From a checkpoint of a small transformer trained on Wikipedia: learned and rotary positions, biases on query, key and value.
Each number is 500 + 40 x the weight over its row's rms, rounded and kept within 0 to 999. Layers, rows and columns count from 0. Numbers have three digits each. The size before them is the row's rms in percent of the matrix's.

# layer 7 attention value, 64x64, rms 0.199, rows 63, columns 0-63
103:529583462594485458531470460550508479484518504432515504513462561503449519516493453506495477419558489456496487518577464444468497496580504509468511446482562449490510460570518459424534500514460470
# layer 7 attention output (transposed), 64x64, rms 0.163, rows 63, columns 0-63
098:435479518412456499542501524496475506566528539542480630524504478536535481568491518476490433480483501514505454441481521504473483464486458428477548459527542572448549503459513469559486547467518524
# layer 7 MLP gate, 192x64, rms 0.23, rows 0-32, columns 0-63
091:496565517483405484473486519494499489561452551502412512473535484454475483559484522561468469487538408494500516518502468460473466521466481567542481551452454573440492499498507434455507488441561460
092:577521485509511537505455526558513478522509486399489532501500496502491580497554540498583533518480531501585432523433554444476447489501556511518474417537455536525547505502521533516535580492496512
097:527510495503525467458573487481512536492544416515483500513529444474518533468560513502575481552485477491459530450506519486426498548443441526492438497411592522490386500501529496491536542463510527
103:460459510434515521503501507428483477531497530455520487526483497556480475441570484450506539520580440513483491526473507476448445479570502412492450489435501513450532529543540481533535474480385545
099:485557538547446438496541570551476440420453512533456479464480520506520459488504472458531565506505559504439519546497413472501524546456518522533459427508499546522527485582480538468517514516440462
104:529539450540463507501507498496450510564599429515420477542528502489521502515458500514536519502521481384469493429454493492456531515587586507515551541505505536483512471539492429490482519468503550
094:548493474447500496497509431504563560457465481495413440534472499482554511478529495513434534521375517478458605506496459528509495501448483510581516498490495550532450545495523475451517541505484470
092:518538525524440523398495507519534497545517479529512519543487487400519462521548503470447552456516504541429452474526467546531471481503427503475465435566497475484542475513438540496537481535556583
098:522465513522506521461504439538555464509518498457481439520465576412471490514424520459484553462509490422529527483456487545490449488470470446584568437570513499527547508497543494482463514533560536
095:532514481550520514546535502552459502449584448517425459541505526534466492490524492476486529453531505411531496607459484616510541492480558496531532438481483487551528563500485485532492461476494523
093:474457513507459550477484464544475453467504496475546488529506494499475520466449508483568522483504572419454539488520512552541520363559410480517526463442554511510562490521538519484501478463564493
104:491425488555489557506471525549466581597430548549496487529447498483455491452573523487481520545476507508493564494487545533534515458505588572512461498488493505437559512514539500471483526527469556
097:489430377495529526521494536549535438469489479511471538531459522483468529504533468407492557489546520473470503481517476513547555412562532471530518504541578520464535531449530526442542491524497466
091:423503541495522550420499512515519528584451582479503473464535513480484518449559540538541560589509511504489552425508468503526565476448540448485477480475524483504422431520490502505502478531493553
102:469516569524545464443535478482443535556521507485563542515477471545528507511572498491449478550543479534529440562534437455421465507543513509451511405524475453530522486513458484469502446487506580
092:578542517579509485502528513539416521508537556524484444461479423482473486508539545527520507463449542441518539447481575525543476545531472493467583545436508541512466446531539477511553537478508510
107:489468538545519542456483555457552442478530450497548497541491480525520574460465528469534559494581486456505504507542490497468552492557550544392457564527484462532438435513444499472475477518487535
099:479482482455470514409562529446472472463494437497571483504556528514461468554507453514473574468549410457531498493534490550498545511474449503582455484457453435488483500574489493487510489487564506
102:532405523581527549426521587477521455521461472508516479533461502482476495541513587454549507437485464537463516545488527496531402520495472501487475523487490475495563464488465518522561504534539573
106:575482509490465486517493541580510505530485513493497554556483500442496552446404491556507572496507531526423542506503549490442539506537534514502484557582500555525586554522468492501540471507441476
085:463509450489618482486458493378517469527549544531517586482512473482464474579507495492505486550499509579435570525446491497445471495559475524481508504529488515470538547502518470527481514527518549
098:478491544438560506484530480483490487515526472491480475530440478599466593515492480507475513495467471543549441505454470485542579500545543495483472471544517521528503569446509501524407492465412573
100:485549497444532487478503518469533484527490528452506456527492483397423494514450475542399470582469527510481505534438453536492515490502514494566463489532515578472560499486526421443471455548491537
100:501438561527565493570591518502467508529501548491475508551443524513486507455526552464506534468523460576461424499524525534561505495468527457494423501512476495611497463456529487553483447478480480
101:499474541518520477589555506458509491492509516471435540531552472430486390448594456495520512488449508493484475495482492502504413497542481433556486483422460453474498443498507507537513516489558458
100:492484523521512533482419551560543497494504447539489513455537505471465483584572505456541548527447489465460527472538527535498598448534507458520442449505461520426515524513465470450477499552424533
099:452494524484463475483555525496488525513435452483478504446513484478513429515411585478415544505519499473466570508544496527452510499482479538527588557530529575416533488460508505492562489552514523
099:516469494549585439515550506505524484581544474560409520545487478475488499525484499471463472518523429541474462517469481494537547484520559517464494455510529418513447475440412469514546498423531507
096:461469513438394476490505505521477502499532442520475440498527445473522509472450492531431452475480477455530533511452463523436498506509529547497517554598440482439473448464456488437480462535452559
105:416452550547557504487408495516442504572488493528424476475508469460514537445484495511412494488453513505519492485400465504523523499536542528529589449465528552458504461498483562486528511503500513
106:490480467501484488478552490523486429524483499509529567564454503563496562600479424483445522476505477457525575465538574527549527435494499494525520559514514565547530497461550440443500470532473512
103:547540491559471502485525458443467542508540435475486534441489454487543500554469506452485485536553451527453530496452547502524563447479455482525521582486504546557540487530574549571482429444501521
097:501487524562557479494506441513490483515488442533527500466529533500461587508427500391485490462589468523459547512585475433435527464502514519533482437535503533498467503508473524552482499499415480
# layer 7 MLP up, 192x64, rms 0.231, rows 0-32, columns 0-63
108:491516526550389546520443545503507481552480523517477529494418544455517490505512442532535570514519511536521453501492501462453510544548489509567517480483572543443609536492556478523536464540519521
106:490523496450531499545521436534484507500484543503507495526486536497499541470514524560452515540501485421556470517475453448538606375516487517487490515544543440490557539571522493486522500488498399
098:530494499526478500510476398479442532528514509490495445551469496546448464506513512507590549529481450466519508440405511459526502547439562482428547434560551498583510498475508508462495499533483486
096:504534562537493401568512490489485472507542563511452541451582502482497525558453475528532520496501527547581532484504486519535467532471489448512539454445504462591496433516519494514473539465549575
094:519495584447528446417486467499429521515495469471511501540502464526548494490478507511500469569430448492491467439479456550492461466523450492534480526498491484472495511608490538534508558458557398
115:497536414519466504458490521548479461510427510483506485581513525468506493523499494475512455550538397458505591488410470542514516474500448514507464547526495498393473503531490489527565487524534438
101:524495489448451477526503516451547479450497500548484521465603518460464471483558531513493538486447545499492548421467497529476516521459475522495437510508501491516565451468495377524492526572407474
095:474509469481549444523455502587503478508479536461514424447517522490501460429489425528481443495571429415517496499510449483504527535491583538538513521554406519534540508519486489528503506484458445
098:456455511496554501525533508511466499539499518528418424575467483460551490516457547457505479563513464484536440492459478510521506537537450519460558489497426562522571428521510484432464554458470552
085:450472566519468474480457430494516497552470492434543490472482499551468528578530550475470551569496448576498528577479481511511522470423476482513486494488398424489537521530550497464523506491450482
095:497505445550473472502607514583501454448527503552420429476545514488481489550486469478503485519520508499517490509484538542525472437496452488505412529576558581471507494450585467509480502510502492
094:482468504512542461522539509518506500498518547533505419476461557506390521511535457540462444528528533482495478496464442451467511559445439566496472538485542488534458401447489488478485500597474522
092:557532514528572518487548522475503477500471508591502550554525546583566493438504511535500505527512453516439481466509498595529590405467529520493535530508546473437509497478494531480536543512467487
094:523404478503472429496498562509561450556480536492503463505480503540505442471533524550536532566447549481422475437447550477489468447476473540463511506455524551450482509523461432520477482562543484
098:467426474531467559434474486566496476467560479500454485521526506466456490441437448468465482513476582442435526503472544478412487492485557529500547465510493518518501515420485526560429505550488517
091:462457450452528494540530537513517515555561453418454498516502479451472571454482531538495536444475562556519532559523499435521507460475423460453495498480588473466543483463521513498483483498421456
108:521480400492503488493534510535498478493498474508477488482476476481520475483462501532465445457459405492390509495509464471578433547504502532503486451490517514568536428540461408524484465425548492
094:508485531532474504547514591438452492455532485412482443508494532493466489445511518496496493418541501527409545549504524531520436532496552531428515540529415562462483506483444513505540501465488458
108:467503517529553544480508499509575515539485568457467381490521474583555424514537524478504479517459495459463513478570507549424542492480520511482497518493453509566518459502456424491427531475492502
100:493460457490463436481478564493485371466472495487495545496499468480523525485494452478522503531459528461417518525504492528450511498410388571480547545475515478503520507473473542508566539529476546
095:493536482547572554481511590546566437559550444556533497489539456471519525494520512483509495470456520471473551515509475537422505485511453477500562500491462521482583502545558534548523495506494602
108:506551491522478513510527513457545530519487472515439499466538417555598483521544434519492472501516407508456595478458496552459511492536443542440475510439465536457462476517479550480532550509517453
097:593504444568519467468483495463463466556514554577545504516509490569459540530467485450559538553475467506527504428495533482544533497445476447523466520506572532491541599473474480504459523471514527
104:505511468422547540541509480558539501431444475508475587536432519479520526500479512469558536525465522534470429530475500518559493497519436469550528488533508442422466471479556542456513498561464570
094:465536538514505496520483469494457452481519423479540514450531522554511531499525490556526486416425453548446491465477519495492597468554534501407483527561570506476495472495521542573500564503513455
100:556524507499477477536439525570531491494536500473435527473459523487420615536491497459540474527486471541483467504505539537521498472542495483384419491488545516424527523497490571506522476557521509
099:500527471472492479549417477476444521489467492568546461508506517515495542462521495512515520500520536472418474466501569502450446574512520443504500608534460572468463503468517551427506438539487561
103:548511517521466471493521517438490498524473479509486477476582485511533488490503523505526583483530514541508451611413516567489476469425529515515475482471527521517530536514517550544561566443437592
093:484424548536483530519450473508472469538483375435529482440490486482495516489520452498527516420571511497504518454463516559500499528501496504470512524551533559517450511454390520505463485519497581
094:507482469563465479548539460514498539501512561525444481449483455538545573465526580511491480586505510520511478484575542475488514495584504572468550516551549526526523418550470509537495503430481525
099:521489527513539462545512471538463485446468489521477509510412514455438514544441495512518473539492532530503486584538528537441524413553517526469535500517403430532486543529474467541509565466421486
108:424444489499479550497464491476499534591542480531449437525453484543507517434515502496488495481538475449542462486493510536557476546546524598479426521548519499433534431539507529492513453580497480
100:461508567471466567552503488421500523441574544530474529464497490570554484552560499519440507497531479445560479500562473506486434466482519456479576535512502462471473494528527505520500495445596475
# layer 7 MLP down (transposed), 192x64, rms 0.179, rows 0-31, columns 0-63
103:423541455497488490557480520457523445546562572541513512506531516513492493523520503464555581530521457479469514507463538526565505467475446451477489479549468493465509596489493538559461552584425497
109:458455586481510558467541540523472497521457555429506534440553473438497470481494471447504504503481500460490503491552487622534511466533516528439440504480514467553567522495505442498445457433513498
101:499479503631414533498510454545512454492491445466507515515482515509456433502550467520512492524566488497489502549504507487477475542478425481492436546490533481537472475573594476513573467518526439
100:559556531449515518476528481529539481536512551528533496467527546503500476514540461585468520490535499497607583505550414498513539530494540487548491519533537583469515450438480565481448516494558494
092:484538432486472413529446511492525455413474491467540430521496554518481474508521573575450474462539470568528503520501506444486457540439535515523487471553430498478549527500457507484553555551509490
114:562469511451501523548472468512557521508477517501487508460580468463453514439534486505559434557532528408556519526549523461518482509522485481510449495498496590523553489483454531472404531523435550
095:516421536505533475435510507484529465499550554494537505526501552473467499482514555480528557522505476497519459513484494568477474458426442490559494485464461520470472404562525576572500486436418459
099:496536536467545489480530492525459574523517510538466527473486520503498487506452537535545514479495468536514538520531471501498449476575577553513496577373535474476467437539461584517426450494462493
098:457532481430507521510515540516514491502552494518478473487449419438572457507456562450487488511627542507536575479502507576538501538451542493541514531539453503465566545492449512467498524494490532
093:504527474432456493454448511468533476490421553503499472499506563520544423491480485552476521454526561547529447474461460464593455482531517461506516516473458495484547501552479486533513568553430579
085:475458526551467511490502539506456461496461472493520483475487527416569531480458505516481522506383504507515531545462583539561496457494581480414518545488444516432528497420488519466463487504473533
094:510528548484555487573486552493538505524588511488502524513564428529471440439500484476546458469573526504440521521484488471499496417475409478452486460441432514445446517472490508491487515462547526
098:415462433504538415536512466476431498487527486541442441523530505498525498546555509495565571446543512490569421508515573520512446484486507550505508535520539549490510504485586512449491506470508469
095:581528492540487537523520498494468518483435465475437561460457464511561550510483522468435443447555468457553539512578474473588495504511476500491468510517500443469543503499565514535532567472447558
105:573546520427514540476557495532541515395505533428444556501524518468559560486455441471523441527552506512536498484459521518473442501469532466484453429531535541481476521499478525558491548509462458
086:528536522468600482466544494535484543514545524482480543509495509495512594484447542557522450533485455507506560506469514528475485459469529500471531436544528387527497504618492540494532477522459463
106:424468477545523524524523488459483399582481519475528517548521583444535592475524453526494554467535452482480522475501534442488475445561522549476431474481514520551543492528481461518534484461531486
091:550464481457471564407459440550492532440554437544514469536545526496510515574491544526478513517522454490484488448500465537469492494495513464509466554508424478538419516536558490457481410519459487
107:532484522517563485441544473508490452433511530436511538562481493564486427454494590568463494546510552545532542426519518508517553438557525520479471422492536489537460473513509525495565509483470497
097:556536566465578460552496447542540506554482552488465466512502550499464560456506597573567444464500545544427507472542484491499477520466442478536464538508499465462513521463563516489508459475511503
085:452484512475499432525519467473483552439431536498466448622502504538517454499484528519471525554529438547510499515478541460551490555460551465494461485493511446547470529409504472488493479539475410
102:562539505495506547453567465608533513450492483559452592554494462467521555449464403532497498507489475497525513512462476575483476521568513502516483493565492494510436534514470543488552500544493497
095:524516546465450491549537513479514469475533503478486536498505426509502410504512403464452527486512579483542494500507456459521489512595501588476435459478433441541467452439526508528515498544476532
105:422533503558506440563484459489606519496481554545488499491463539527549524518469476574487518479483458478526527513404553513473507537428498505539514529442500487464514570465565431460544517511501509
099:568464581530536450553522554516461531491500522521480533546518525460494469465462461498530519528472534474420492513480430430577405470456543444510500486436437504515482478476504495501438530489553454
098:592474524518424474439556502455416454578470573458511505493455492532554497457488528577475531429542529483529477480463500505475443527454467541531558490535496480511514515501531464513459524507454554
099:539473473528497486559575441513410497483488527463518520528493519431490442502471482512523591496511464463427486471508506472483515486448552600509546513480573473407560467486465472520505541494501546
112:511484464529500446487502479504507433490606504513449584562479488504525498517460545459436522498513434522501418510547464505486493484504516562444566515520525430526444531487455530525477491392522474
094:396506489468547616550538429426558482534439495529544450495500537433469450467513465424516462543508493461512527487477467508472480500524490494460480502529551518543509554505511532466478494538562514
104:537462552567466502457440453484467500561568518495450451464470487492554472562467449505458443500507495511514523450449479497502445537547484529395550501459573506506492530480528543528454479488470583
104:575468501502519512507484560511543496514492541488564505509519529496535476475471516496568516539476550440506537555489466444573519511535471478570470540563526377539547483517481551525404532543488533
103:516454474499512551547500484470546528623509486489506499497550484478425491454489453502597493523488475513575552548542558467539524492498484499533482512488475443579511408540525526474474546459462534